Each number is 500 + 40 x the weight over its row's rms, rounded and kept within 0 to 999. Layers, rows and columns count from 0. Numbers have three digits each. The size before them is the row's rms in percent of the matrix's.

# layer 2 MLP down (transposed), 320x160, rms 0.0716, rows 215-258, columns 0-159
097:478474499544476509496537531470527503524421525488477518570506499406508476474449546475477497420393490544496539553475508500441568454488465460499519601501539528474496447511510538511486427485571503571465604507439515453407533452486440523431484482421473497454463547509482564515548524544494509517503525516502526498560542474525503533467439491476496497459541496463528497549537498507496468561503527415588488550466528522484556586500479527522520491552481477508522479443572475450492522444507541
095:476582446524473453531486561463479472507475461481492458476479431492466530517477484529536537500440511536554482473536462545517449498506538509473496483564485547541458516546457500453419497514419562558477529398539473487560487458533510505508463451532496566493509439531500526528500522450528483388507479505443521430508533413539522566510510517494491516500526564525495474559489519543550495452503557464462496504568489495518439576561551463530491497473569530504413502555453569448422547469516540
099:483548446548590440517510523506397561467453497465518445499471454461565568504533540461492517526492503501520499505441529497504518561452508444528525546462498490473513552557452464453530560478491540559546478494512443553501491475473521479527438493438495402478564490546559524506566496473494483484492471487511520549509489496449460467472519481464476467595458476578545524456540429479457440560534498484490554445513544480535419532529519526436514500581531478514514521511507491465384567494529478
092:536536499492519490451481458520536460506530510557441535580477508519461393423505487466543443484504488521482535478540518497530496447545476506465491458491535485520486510504537507515521575472496460475480558549416505468457485500453507521527452508535574462539524501453504507550497519509580530515404487368466507517484442553487483485492497475514427489595562509520516524527502486576528498547504494514482473517477493510542552450442469514476438527523469587518456578395422490531520523514423563
099:550496549514494503531496521470469585474449450420577506468557495500505434425496526553485443509472527483518607542574465457534475474505487495519487523498510579538444502484468458568436573530513479469567479520499535445474502528486450455505485556548445513482587461555483500501483579440515425472482541464493518491561495432459517520467532490517481492503513478486469526481503527477502511515537453492461487537542503493514516510479446466514501411513471396546418512531586511468472504495618488
098:444523468509521514526499515549456459510409529530455526583433565476511471564450503462465485522470478549474519501486509492526436449525505499529536528463429443516545469521496503511555511484528522394489413472488582520521467604459550485501510482584542487460524438452481459531472516565453453441544534495496556483515516573495460486555459512509531480501470474472483528541596513477510488508575504491526533552459522436545546487507513453417462497498435482584519510466509541454437493559498496
094:502502562484461448522500495447467512514532423432414502584525581542499558539463486470535468491467523452535549567427451490598483496479499540512452466481454489491483510476429490517506498526492473485583497489515492563564550517487555491556428533545510531530463565547499433514515494496452521497470528435495558419590568499448495470468495498524493503490514506477482561473463553463522484485520484467522547524454556500446443464497424570566520482485479417448529561497522466545503505481446528
095:498501446507464511480468520480553473489508507512524439457414460487480496461535463551564502556474514501542539450445553442507537485476477507481581512551573497495444527522463480518510452539511531450489510518518517519456485448519540480530432547555409494396459499497509499451517513468500547527551505525542544521445460519456550545451487497509581460524536595525520422502472539487554500491465502447498517556537453450531474535433607526485434498483471488514490494529607440529463528417553497
097:470525531537503556532559407480462470470488510549529466473541472543505475426567601532582387482438551539497530517496529516557513437470474491516493519546470447524500536486475531493513493430475571459519498499500555526461480505552504568474643479551563462445485529549550464511432468428505546492485499483488486488476542483535420452501485506522518477540517439501542489508496573462542523534448447501513483480424468492474442509484423504454496509525513487500466531505497526408498512520487534
100:435480492462479489526537514551456508538407437504525553509545523496521485439475488477526436558487496449504573551508557512470513515524523447500514482481507522465481434462523525438506475424509482495488504498501501525542532452486437447505522571400527507541494504543485510450488483511451512523545446474600507492458459439563591553510531539539480459561516428458471451522462499516578516505525475483514506468590514475575546442487602549523493550463534478485418469449492478469464538478496572
100:522489481511474481469457476491487448548453436547474486431513513524502502555564451527436488486391504516478437493522528361456457525486449513471529467525449536535465521514477494557542506533501508513458511472532541618537536544490504539549530497552416487529456499519448518557522483562566452540578524521448510456473488501497487511483552435567471490520451466472504491479558517484498442457507481500477524557560442432550535420511493559539517435535511511484513412550550516492535509508507504
097:525520468439504506507483470524483454466520435536479465584468583505493575418500538421553455534494545529585513527466525470487518475411522447473417492539571491463522500541510485553512458459489507473538452548522531544498559432463526519519560423523558470510475477496575540453551511448453598602482555473500439605474500471499525481482504486498486526481436489503477485500447457500484515443547495419498545525483477451495526548557488511443505490456479462518514520513456494503493548495533518
093:424560541475529490475488506522526414505529474464561435483529483491538517506475564558517460537502540421483527572490546557517516482460508446580520412497559553534483493530497481629524538491531490441425566562445488520470515460533528495503595544499470519516489504486459455549511529509469492474460517555499530460488500490562470525533459511443494517410450449459485482502452473421458444445588461456451471525450565497530528502539471508516470552553507530486508513451514487459521521513466522
097:482469444443593484464477502519500499512509546494546492494525488470503489607600469463463533493468494465543580474473477540514548518504519537441506525593587401541482523524497520541505508446473556553478464508541406449515582468509549528492539510435443456480486536480543537561494495481465509491508525539403455541477488514452438498473498535470464507465490526517492515555497526458511458515566511500512553513471528486469562539494557515507413442496460418487458420523523496493451474453517456
091:466499504494452544499518437555513551504485466501509494557524543460521513526467526506483461545485548507574504498502547492436460514484553483442497497519602567516508470481517526488487441386525455499461525542449552521455505562544567397542552465492485486469490507502524515426480540457506430510466567547433443511607512451484502508470494532538510448523451479475589472532464511516513491537551548492484432566523493472488480451502467496431431460576551512449451487494564511504452510469466555
109:478533533535522532489498491481504507470455431522526509595490484498471468552467457538464537504495501540483483524477574514481497457537539421469390539487482497451555505496508467551581496441480580447529423471510496506516555576474503536513528474497585560487497488558447489425401488505478499465434550572510531541453473458492550467487479517499464585547451487460537432508556551475476465454551486486507466471551592487511494467504503476563470544477516488481478501502520420546492480490582453
090:474530518537500498468564469483465504564497467486445521489516491530460561514482543472527494490513529494523492550509491447508482499456516615524533525557462523563528513415457490554493516447457485512582456501483465520496524516477529511490461581476410498437531503460469546518490458512553518491449485544477459456412528449486488527520450453408547449553531524575505491492502546499505566573533446536508497482475485604488413418445576449485447517486472517478549538492568467472475565465463497
102:536556456464505436475566584524494527532518410492482433489484478480490519470519512525523539477470387506483460442487581555465498497521491511496471513439509431461493526463548516484483502469523491623484523513485469454455541507469500450547504523433532530435441546527486513461523523494504544548553494553496454455515586547540470452502531512446536521478536444501460524434479479470568584458449447478483565495476434475531490499554534541530481471504428561482536459521468513578479551507549524
095:543574464497445566520439507533418487500466479563440492597458493541474413499500453531514569508473547529536459518472457508516497427523492471535399521443509404514498530535480472504479504485483471483480474502504526512484439486511515459537533519497579495469487538525433474516479515414519495477465459509570508544567470601488532547498428494522499480457487547558532523507492455479499495480599495491523580458491540544479478471472510452558451464489447553470519532480527497552436551491579535
099:545515460486494522543507477435518498441504525541485504500440483450507515434539453559492521509478555518537534445505414463493480500499511400441496496523429470534490490562503451532415618493529561573536467540493474437556513543487517449476459468466520513424508488513433478573451545521468586469503481425448444500455562514495533467576447554452535458512557456506491493509501446500455473485485523526490473583526460523497529504552563486481493508510492546513522482506532590472500555542535532
105:589492499507457518495504533518590573523480500521500484514493419495536469556486467513504561444603471437568525474495562606550484492592535458549489488472542493498518536485461469420470512484471530464472498501433465513491385457545473510582450483491549457584529522513458468474473526537537506520526515493508522550444492543514529500420457528535537514496502494494483474507462479423466503496496501505476553483495497475481580460487433511535443521470544481488552489474419442506504458511542411
093:473474536513497557494493526557511538491435539458504486526468442497519498507566481470506452502498516459482511483549491585555474477441524506525468432594447582511565447557539464530460554536471522546444549477557521563496477469496471480424491587512460466502476463560479535484523441554547522503487446507488491442444526498498521522485508507420492524543511535474471477453446582528532467489545511538466454484536491490477484410500560534446505457478556474467478525553614451425467525486491421
105:552573509489487512465503468548482468503530535495465505464481506524512552526465481503494452401487461499478493507544478555504491476397485469528494458450489471499525504585448541462553520449522528504476506463449477487512538586454500532502458511493456476558568521504508560542507515591497437511498498543493499483555579506504513485511462518444443616516524480594486518487500493373538522443486475499485551490543501435510540533568481418449460453425510526580519463556493466522529480538466440
094:471506519479479482481494486449532484533537500540522474531575533557450505488448448479478460513456529533492489537521536465481527537538549479405493556488447508529552561528490534498485529585486461487414542565540498454531522456516491510496487447500459579530542556490496472482468526550471539480523516486529470499484490426451373454432543512601507470528508481509416517498484446474491489536540536537519432464503494498455579462466510582502543491558437499571482509507490544422482495421587481
112:448495585484547510453498524539443519512559423510609470506563506509527512474512490518483507510511485441492431518539534527510488528475501614553483503486579496567458488469463463478490430518532462504504464454524518483493459422443529530449565518547528465484537429513510475537495496514536501516455489527515499521451495518547520482496519556412420496482524523467538486485554413427450558564492498528467479462493599461449440524513437505469481542451508543526512511526468484536504477533589413
116:485510476510508491557486528524481463481557463579441471490512410497494584391575503497494477533476502523449505504531547463521515532537483477467437492445534486553488487542474465466566493500542587530430501544445456486560484535568460472487504463502523524517509553459528489474478537492457516521494523560561527516495504438439513414484473537472493485528470488519547467466499536488552511445577467483579512584578583501417490561501468474506522463429473447462536446458510528550459486439525470
098:538533546471531520544410491461487524507459588549469506480493456504533489493520501469540469465530453485532464498510464562446473458518499522483463445497490581415482476524537390545466504572536511534503492502521488481506527415527476498479473474506541523522545492574520458467490445450508487474562501544519565507444460523516568517484465462473620497491454513541597479426452432505446487506537535508433521503512446501481498450493503467493556568565519522521464593572507432498477500546477459
103:486492508537523526512494551505484502473481514465584497474446528419509480497483498419551464521510440486502480515491484415522544534501526463578577473569524483505524459491564507496473402540485501593528439416500480529514447508553462469437427518515482538468452428538439468486437520434459563451452504414547508459500527467514540436511467474478494499568538536453463552587525555559577459512518511514544526517531519503552447510485505470502574480523517523471553465540548531480492497474528492
093:600472545465506499527506494513532510524474471547526516482464507501551523532493535535480524450519511466431516496503501473521542547534555452468516526467526449523520430527669404463521537498528484558522531485478494472483519451482538496500450510521467472457444494491490454521534537510561521508430502463582458496566528466498476458474433471451482568552504502517558505476452542534583460457473471456515451481550488496479449469448570587566428537447493447463469511457496494465458483578483527
104:552529495487488503497540508568493486488521491432500455476499417515438544410515457502443487485544489538397445543592534465491510544487539529529464485450512473465489485492439528475504547522485506564592463401568470457534486551494475537470517562490484468550487588491490473601436534478539470559497491566502469517462516512559488500551515542489481513472431519544426450469494528518521447541508515506441489509441487451555473507433517573551445554572484524481466494520483525473516479521456515
101:434446478466479489492544465518468513513511522472536590464508522531433576470405527513504514523501518417508517415481433531518512441445453490513502544514500520432443524536594448526525546522528531451468497536425502449519496447437506502440488541510479504491544489535522449527488493477465503551579505472440552476513555462424508515497458539569539553597533474502478428506570487489494558504433513521459543548522488461457492504515542560438490487499498568509591491479528542500479522457455511
099:497508516492483557534530517489493474494477425498500455449461497558511380516504492461509514458470501446594522491509512461512533485518500534539532520502511510505488506517433458525469504459519465503462504466502449563431525464537489438510512541495522435475562509529511506471492502483439566430542438487520458465559502468545549467448529646513499508525533511514487523491487453527490532478529487592539419526558481436537501549437537515506527622484437415526526522533425531541499468570447490
101:460488523445573551522550448457554505492538523530496467501529486513529466486420518451497493567552467504502510518493428544515486542531457479531473499462484494510545533501471516488463540512510585504464551492556478485492473414580452521405543588496487468496520526525525472524432483483488569495432556495506518479503475461443495556493466494455473458443475501539510507543537555450472524507443483549473499504418485591487465492389502472525562417571487478463549436478579512553543556537475473
103:514481486406594532475493534567463484464515532551484513438478487443533532503577474483484459498495551514461570483446508459496559464485442497506540522546528481447541500526480515523512524537516532583471546522544491510472511453523516526505392501499449592531492527508476429446491511505528523440491529442491507545433427509447524451504461556576484522597433519473435538508498546482474481473558438540409473451517508544479462443474545529493527492597485502497577473463520536521470499476518492
103:484507499478468402438528496527536489459485500462459525508484443475449505541453508468482501585424464514443546494523487501526521536548501486462584474529496504517426492487475599534490440574475494532463467475521437508549459478519459581546465486461549516516535518540573418567498522488495483487527525421573467534518488468511516545508534526463536487565586502507533504466538491492476500485543524466538441502456544489470493477408619560478486544455475531474545466425444520501429520526477524
102:477463557456487513468549495587560457476473494529510534483448499541546499481499502521441446503543570553463520502474469463547477457526538516505553457459431484498439484531492501526406485476513550491546483500535476459547552475547378481559446498420491531507461519545484460487546504514615499457528501441529471478487568459394505479468524554480502585501509505452447557540530550526519529506445473479533583504534529538501453427432506454498489518507553534527515530470464468530457500521491446
094:519518484453509504518474479477519548448554459510501524460524567554555537500546518439470497521507430495541486488594484530509454476409399449513534531561452491534557518434468536528518493533525478436514492484463503528582510519436556438472481482515530554432572503502578455505479490399474584466544478459470502530507489512484466503521473521532512467549517488488542491544503483535491516513484522522473519551498461473495580465458559473531494433482481415453508478528583561411441448468556511
094:502482531548593546430549522479496587527505436511532503488489480517460513449498506489512470478512473485557445461448480522427531494447468514553470515511525520496464578527430454538508497544515591483445487456553613506565489567482469493452495476481491445462527491487478439573514489471523428454488501525412474507509559493532443508558502461502458504486593463567526496587520508464522515577542524485457456529547484532514531523492474466545479508531473494406449538484527525438512476428497469
107:516533522527516545532523452557430496482496478468478500509532540500521466460493523512469549459526519479521524464502438491483442459517389392499569552572502467504497463518515555484470518559614436505554487483504432531492490481556425531513480484417496463564466505476474528516496501531470462450524503479510466566536494540565470526508392462486496547434487464529522486507565554505570482479531531464510495487476479513523459532504536478516480475529470508419529427423548519545599470571467533
117:459501505508449503486518525490535500506481511513486447475496520518458488515533532533440535461440486515412408481509474481418503543581492530512543537549547494556515513431513516508462545505381501528488514521537473519589512556422466559459476486528393456553548457531511503505527520483457549573486524486544520487450439531575572496541487506478535476490485507561443474474507489490491483560461498570415531580558507535529498437410544465463420525479539515499492496498434500471531502531484485
097:483513428468464408493531530489502550468526463476486560433494455550565558452478538417440526492441472533520564519469471481469444440494487479522472560455485473439519537551448513522465500587524478534531544498472527532489488479471526571496477568497386484498476528459489563428525496526488474512539410486516488451547519509542460426586564504524450462549463540489550484522473575500500508519508513486466510472496479515537458527465627525465482473514497457476499523539554542501508567489518538
100:497440533467476417453555434463525494503600451532484537527508487569535559510433505559522453542539428451480485553532484501583476465469521508548451519456572489469480487451498544526539470520480500501429598500449571562479459487530487459545564542484427523504523485497534506474498438467527550525492515509497516551554519536497484517482422489471552449495573482553492518498527496472466472576473497462522481520497518469528517492514463449516576478559474491418502505427534541469531462460504398
094:485419544487482475584558532480499530443451521486446427491500478497492521481506525545465488538456540547478512545487489446468507558486432517525498551572429513435526476543447435612473475491495582600499421509535476516512519480483469476531501507482561544492529493502477577526495564490470510407531523561524500437425491440534529487502530537523464508501507560486487446473487567601450441479514496515439478487490527445474534556494510435538439519513469517522478488518528475561522467470469554
101:548519435505350491457483522481510533533489514454506503503513453545528495551516463503530494445514551467549514430397537487558501450454506496489511539499489428443537484533522415459529517509525524504548476478549541491541539536476514537530460507557404536552522501465445508436503514559489439565546489479535509499489498504463482420530514594532462445476527460525471485494508439500448503545528424504470475483494486503483571509458548565568582472489449488565431536535522527491525512547465496
# layer 2 MLP up, 320x160, rms 0.0788, rows 216-259, columns 0-159
102:506509554502500479555476438505487525499593560498499505447496481513533521467544509472543474484529407460481558492508507438470461482488553464565472473522438484506500552528536524545492421489470588524463534494476532486470540486481456517422624509427558497532459478478433534570473427484472507455464565496503493584530484551520573457499413475511533478492497489542471498480444564477427480486446548535488525485523524574455517496485425505531548478491476510549574462494483501491408529490494541
106:466481441556547470445525580482470491438527449527568534492542444460495591484522511493481505561495521455518458459496515557523441549534522524577545526539467481476474532502447485468519491494520537494487526533507418516515522430515540533533482511451474442476425468550478510468490440503526471488532470478475561512532454557557507446493480498459533484503400439555567521527534515507555469508541545499489542526493500571483521536425520540393522466549533447538550574461512449432433495513445541
097:472511398445546477471473447524469508543501449471484501420454543474565501502468473467512532558538452445531495507476586528490466532493487533434538510505449562554492508546484507469527475592569476549516483505565504520528495505478496488455549540494524491548449506462527463491432465501520544486566473523522513454508470504499419485465483502509566580516453490477482419473480507522486464462533498501531575440523463539560558488527489568545601516432477417450457470578495457440470513511573513
108:503515530580588529504540518522512524514543534525516494572492552521437540457557545551519442484423488443491442531537579484440467419519491412527467471521590498458491433568542507542452486477544558483508503532500488501500496473489487441524517461555396483501494450508426459490551493539512494447526526496553501477558491455482502483460463513462488528475487378525491523545413501435498531498519546496528542508489484501445537593488449480479517489505501399506473479467514499474480476528564516
101:444450465559465531446490487542567467524546502539467596548467480481516467468468454491414484560475522526460410457532511518587438485530467522581500504518477472491532497512520512519448407432515493546484535473585514493481434513480483545558528503563548470503476436453494495558503471546459434571525448514550489445536537443480512495510418491516512427503501440418500511457489575546481513540493526510489498557469547513481515533515462469519443484531500574462520534481479538491522585506531506
093:506508442523567476523406500566524519546483518482558549447537494474494475537632508542569531487464490497475516522607454497476471427541545485450499488489565499459494486470570509540468487535469518460512499523464503541496447494473467531524504477524452533501503483369528471501492429538548534511533525521471496598467505529499542455481479514451488470456471526504478491513470463570484429473564487514448494519532499512469527470546546478520460437452507531476540456539576459393474425470548500
099:564424499505587452516456538470479517478435517556566498584524518488517516500480463424528495514496451487507439521484473463464584455530494492488471487592536437526458425498552495440505507413476489534466551470560488479594515496489512476582524503523432552484484416511596479474531493496539525444540544505593487539447496487516479463450484504465518538488493474471497443396518499528475488518512544457537505466479470541518553510500461529495496546420555558440488489511547473488484516516555477
100:493543504510495483570490439518475416461565484582494555509552538494481477462511518500471472459489450489456496555523520512449547539498484532450427532530519538497459495465534520573524496432458538399514468535534425528446563557466589518473520502433486532482484453443585488518499485474502554501573492477540448433518547470552551472477506480518514600486502451505496524551516469469515542542476509466523517484496485527513523479507484489501439453515547350477526479561521492480461431460531456
097:478483500484489524573543516579418491514579506540513546502528463446475448442481462556509505477502576512493543564506490497455553524572507542475499507426541470549506513475560548529498501476450464533531534484523547518562472490484554565498482494398529458517540473534543436491457491511508490496450467496576428559520495450520492478485473508444442477533461479544481449511513587545487523484428461568548411488553467511409501500514513436487522561490499503402404509514511495489474534475496469
109:410527461504488483503520503498519546465533494460512502483518497486561492524493469478536584504497404533552489500515477413421495452514447495535502488485529535590417484505569476504477556558528510499554561482532414456529494516416411555489494465570474478458461505511448529534472498582522522527473453477499543558529569482494459472512501559439423474449472523546571479483609495492516458535497503471528501464505545513471452515498487559468574419444492484554480509534480477461515529492503542
103:481463441516448515446503474479464471501511445441427518490454513500437496548463486493469563567487568537483523494474481512490485543480465585554492471413498488451507454471466529522499446457522462485551483533501526529535435516517489532540531522440473593505446572485522453522585537506549548506524495460508519502562523473496516616581462523545530538474466512490501480455504475536374520460517514528492518507488527533473588462560428449500489524456458582530493491510481452523556533566513453
099:574544540462514535498530490510466513535510532530463538437539530486445413504543419526552529541493508576449475429568442512459466510495541533497510524467441496493451435503507472491496415510478491505497477433498543523554485464513424469500443491434468531564479514483467544495459551456530540477501471483485483539564438459502504448532515558538529477539549613507519492544483479572573481543495498519448540466496515465455519458526442465527475473512504585499530506441528555590478469418541460
102:491562495488500496430503459544511479532533500490493515537482486457475529570588431573480483544568515406455496509477484443462452461450468489531508439530455473520508554424512508477430462467488552540509517535572477458495499532477468488452513542514430406522496477598497483495507567508558470523517493474530432529525479475517491589501493494561475565462527476560415464573400513490522561514524521534511532510503525481489536472483509549416579506449524478505536524533474539437523518482547476
098:468461538446422542503496504522586590493559459560448520529503546432532436480507566543500541499498466432560511459529479507533504437517442514427546457509430437531419557440550515501487486561502543551475504471482502454539537452545500505505424433535519506458521531444501520436528528491554519610459482517502507554501513557500501536463498462497501530488496480570516471460517536429507507481489442454520477497522445490483507507533458461531495582469540573459500520473527543541572531464540497
099:514497537504498505480490500526533454505561560454518501511408522498452443496543529537517531557488566421472568481459531446548482542476516456428527480427530447508457548546505449469478537506503511472451517492575479611527505503558459543507533476501487501481492554483433423566437498532572517491468446515482475522464506471501478461461444528552472508526452506474549433498420520440544536442460543532475537564472517527438519523530557395560478478584502503540511501507501495501531546553460504
089:472544521509457474456505505557507458532507500509459502463432509440618460539519492481526476479468485477552456510485509435471468484440487604506550427503498502456440538472441498534542433565565486561532486547540449443468482516486458510457482443472520513548509510457621509503496494496431513512437486488517491438503512530493466437471568485517538593556478544522499449565509535520509456483545493472595523470471553567468484533474474539516550575523535486494441495479474473510569459545484497
104:502437502475550511455498500453505490509489452489529461481517557519525502433403539546536460563444498481502548559470534514519539551478444461528417501495516552424514465467472487459458540509500425456475567523499547461503501536415569526514404513455485424475478500485488481558591582551466526464507534539493491548442603482513484502540525486426541476537494484523526505475520480544508508557518475517516475523476614508513503519511516499500525500477588518506560488454532441478452467436535440
106:522536471549484512452542467524491478557503486508408545467506488470526538556501485464441504509475505466485576511508491423488529417517492526495510559495541492492488416496634501483476483503605554461570565495504451542567523523452477470517503469475480491359572560521600508499476528477505477439500465532476485531462466493440520473424475549525447471529467458463477551434454491548498539448489499500524552543463544578501531553503483519535485556489504497466492484512506521483469467497449519
097:539452499529488508457573453524485508470510448498465463439526462498507495517533512518539513580533450488505546434493593522547508610445499546461473548531422475474485493500517513512483505541485390536533475464541582470560497471493488453452483535569514517455591569490566526509487495458414464532465550546526535502452512464411422540538531529461475514473500479506531523533480409446507444478550514517586475462497472545497517525513477486491495456493453460466477551506498549566460499516489449
097:469489544513511542512592482540458531544559540509544555500425611485491576490498527515522513526436453495445475522481462455540495470442485501526470419441442511513520461493524519478528484436527502516553460470495448510522497547463498498463567459544506544561484474491535522526401554515556426521482496480520576492532526542508487468544536453458506490523534539436552486567574546457576535501438444554540514495514522465483525474431421490434476475458443485480456426509451490463520481519525526
095:547436481486477513496528455570447515484444494458530487403564483532450464557613502494448485552545465471464475543514540500502491549543513544413559460564501472432444489483463498489520495502518409474522471533428531502523517482469463495515574448505594565432493572507542529534502529508482495507466527467493500533402523493468522492488472504529408483498483540534526492533542434452453545545506454468552524516524563477467492562460492473435515470511530476548446515516456525494441552483546515
110:479440463458542519538527551574485523539491492436604500498409480556584525512374568549471471516525549425536539491500477505552463554517433552517519495466531506495420519407497494483529494554467484543456564499508453498500461470491565446505445463564424491505511482479533491460505516508450550459486485517530459534482460458523527549466535483473521497532494449542512496496486475528583495614534516493540484481437550499519523456445461482535530478518433469438501502474535506527504453481494534
102:497538528578561591449536493514447418431540508532543487504513507519522502524521458483507483491391496502571536497491543473537495462501513538437471449505546477504516494476498554408573488522459491526503500504446499467434510433523489487480500495477509531567518545459461519480482454544517542440534437517534484480550527509502534540495466424576527447537518508485486487516578531460563517508541509478508535478543543502450529450490439558579418459547425495431482595484440464528486516486558450
094:491571500499494487534550522500470505441516514509504525470521473481543442419618498520516479542543534416526476462520537409507473529502477479505505543567463478504516520464584513488510491542611562480432539491421550534473577549531505501497482411461524504490513508445463527475460420450573461464522522473538517450494494471551507492473426506514515527446503501466505451551544512461472441457526480489470480443535499531538505510526458533512490534490521406517508504494564431508592541532581473
104:427475427493502549522463498443495435442554494459477551464499467462505560465510567545511535505493569554525478492494480468567556531449525428517445505510513461627522476494509450466513516520521554436454488603463443440523547492501470534444516522472458517500469480513537584503472516454464522516524463512537478541404521512485491501460509531443521474502564438506501451495429553510524587501563467447595508546538548476500544527522483470477491531483517458507483524486433509581493496538495474
103:390518440579515501405483534451568512494587468429458515483533435457496440488503481553575534488458532514507485463504472486536548476608467520515552517535509495452487507504506511479501474444528497492506468487524463499500472419493455558503426446469525491451454471548464538467511545556474518472468524525478437555483509461573552538453498534563424586493467492491442503515489485563527544475522463533573551498546491481561508484513532460514460523509510479475475471456540595526526469449521548
101:435525466422491492427609499485447447543459514434559523535463439502495438453533557539551550528446487504516444460425501475499514437478503485503518561534499499484528599476492466563484427534551485408522555524476502470519539503523543464484524517479491530464522465537528457514501488514490515425488561506488504492536526485487561470518496462454541530590422507567544457575470523474502539475484488478504528489495534478541553481468414517487520390455449539550491537516471526527536533475549510
099:481540503539550504518460461503535457458518501508495520507485511568504473549467464542467529523407561593505505552515505467491458505554495506510417426483524459479525492508487480517495491516528505499485458469512546520533507558487448501533539431437462406496444537547449550546558479470468505419522492534495545480579485502523549518506481465430520490427460540533531478496428537534536509506488579480536456512479486551474512512531521450461520521499576587481572417435490430474596421507494436
090:494427430519523467502530480508534463491494531478511586493515489566498518545422592439535463512452506486550487518452512488520549515497524499482460578605531515480538554540574488520523461507495490459418513525505537485502453475535463537484537456503440494483473489450537467467538500538489528472447443465515529456460436542437467473506503493540484469510544443437601508448527548549464494464541450493614521460542474567493500589516491457452519530430521510496535467521513500461535424472553455
095:566534463478435487521427551523486487477530522501445489506449514541548543546482429516497560550514549566441449570498506508514462510545480476470541514470534545488489502480447513568492475555487494472502479418530454480514486484480492546518558461463453576472559493559495566538436509493387406446541489540422480527531451477521547466528550533514435465497435525509526481573541514451520496468471437521594473498544460535507482497505483447474521465502561519531509502449517486575548479473532430
100:522473469502491420484576483504562605497491479495524551534528524544495549531494580472460438500511471556534458487443501478490512507530498546494490511534503469501486517494470511515517488475499531454514410466545502410522402451456496521407400504574551424486513517518492470529441504446463523498536472474546478482497544471562515522475452528425521528508538442536563494561503539489530543572493458529447411549490537520504517506551525523523461538422460505442450534488530565483513531441563480
099:470489422483475552497531482491562487513503432485520560487512499470493431514520526526470513516456515418484467471488503525470431505503480474507539508508571569550485439458481466430627486559544472459498548484547517509493499557419483539587523394456522519547471496515513495562509463519465544425493490429550501527468520511472518494467473534553451439493553503556560538500542468498434541523580475543493582533486449565521483474482527452505498464508488493476447545512538442483548587459493490
101:500514493490592468539516501515489559453542487451513431504423473488513449466553496455457481503437533554499471429519515522535527521506460446591473509444497453548467532461526445494555470534474445486474497444476492516504540484545538495497483466515509512492511503488526509450462520486514494527488482490533453521474520564493473500421430512567522470577380589451529476516478601445476535462487495463448540494520517637496508590482473597494534508580504537520507493475476524479507522554501465
101:553477521508539563467517461524494622468454480515504460514513492545493512555527428489454508491456493452473504500475535487504503543486474509520520529516478415531487470512586494465527480447460615486427537487508428535515501476569426459477444523515485557488568510470487528453548489483519534514492519453516476486535528463548478493501443505462465461511536581505476451439487539526457607532485531485493559507489514491465480493417414498581434511453590499511551442491541580449508533482538464
101:449561440482430525472492504583490461530531578450515433546493497495453483519410527533469500498511590462545487453450525513523481536527537497464464456471484518518533507431608473608477477440501513514488550505520485510434445571536544529539538471515501527539496459457521510495559552553418501494523507503542511545452541447486485466501504476426488455543477487531523495451514451464499487488540428503515444501478538470504551569518444483531474529566497464451504568518494539478440574508421456
102:540518466530442467490445499516460507546459505500463473511481473468510532610367428541511548585469518415568452534500492471531523495529490586474505551478486523448475515508495468482515493474569523487467546497555550462476518535437534500467505452503510580416548529617487442491462470437463437482505484407550522550473526479480504509510527537471504455527482499475519500553463488488543562504439420531463546519509448501535521485498506523520528498547505578513549491547459539495502546486451491
102:521517544449486559528421500459530491508471492529525582483491579501500493526480543464474546436549489494456466472614407493508493556515480552545511459559542488579421521483510537499528512504487585538555512511487486481504557432521491483568462501515441466438443509520452574532533492544535451500524498445523535536478536483455498467517476525504524473403460512495549511455430539561475515484548567509510437432523522506496470437470441562474493482453524465555448473504444470496460506437465456
104:421483473543506603494409458497449444523486469536440504481530574517535470571423443463506492511488493473476499442502493554554461535504455563536513581525469544438482443480525504509470504448571528455528489538502531485539529534495596544516479479479486486478478563468547460476470409479543533456541538474546524510523513457601519496520480517443516522438516531455547471499544499483518494510471468572537479557453556495502444524527412483483513498493459503524478458509434521516472505609472461
113:554426509468432435509506476552462516472490500552519488479484472542491447461625493460463550498523540427500579532541477511465494519436553461482453543521509450488480514459548480522482503509463462534426538501516488518501570477455525590493485498494461510611462446467470522524468454519437525556502529458550554547541510534535533464493467522453477518449489518503503541518524551464531552443460557532428504469548489540482535451441457522545468480530573445550445430474455557497511534437514507
107:471451518568477485549506489558518563446530486458512447493499479433543483506564551496534477496496447520446463448502471445515455483523428518519495467452526469566437517537449439467579486485459463459453527474481481512422524513521532529567475507486497535495459515569445540556457550541517496480466485507485452515585466502520500540462549543542460506532552445532497491422512500543520545533516479454449486462519502540602434561528432589426454527484496500535503479516586483517451450522572536
096:537510449499441520461483485527595482513513505444522525518528479543505480466516466478493479583449491475536496491577483460597480478525514487459449518456426496546435475480499543504435544552569491460592518559490502504554506490423510441391453478517529518558498495479458493533551543464573496557496499477485503445424501520527469502544553474464427411502477457567522532473505450505529538510488501534540518505517548428514508502532437443482503481525527608491486417509543541478485453531474485
100:465554552514454524448397541475504504523518442509564578507504570513512527514493498539507439564572503445555432489491458571498462492565479494533570493529466488541470515502506487505515518465553480479497487620434460473429529422468556450501505497532510542533501485477614512523509504518487472411566409494524500432513524475473467482538506489524570442427468553498433485505517496491484473485529474529498547461441464489587481453476532512428539497484444500485499543478531496530512483535498472
102:483609585462534483520464532500484467547536480510504441491440518425525484419525517523513479549454522475375459493534497501552489453509513492520479423508494529530445443447528498509465469499451506544445572517456558505514479447521499553492470463506495481492445527489468534556479471458508497541503496498456497509482572489525524531514426545475534542492496478490519538467492482558461550529557581566521500529605478490511497525454463474491387532490450527505544470519449431478476571593469455
095:474492524519509532486474506524575485496486520477578518521454460494494524444508493529503480465514534481576515466613480448484470415443531492577434419566608450460501465533510435534501501463418542506477513487528476464540476478501555507491449578475507478545537494484539437441529482503477551506533449495542526490591505463579464468481468496489513556500539407549448431444570549525525496507524485503460529465496555461556543508568455504490428450522509484497514487485527484481482528451478560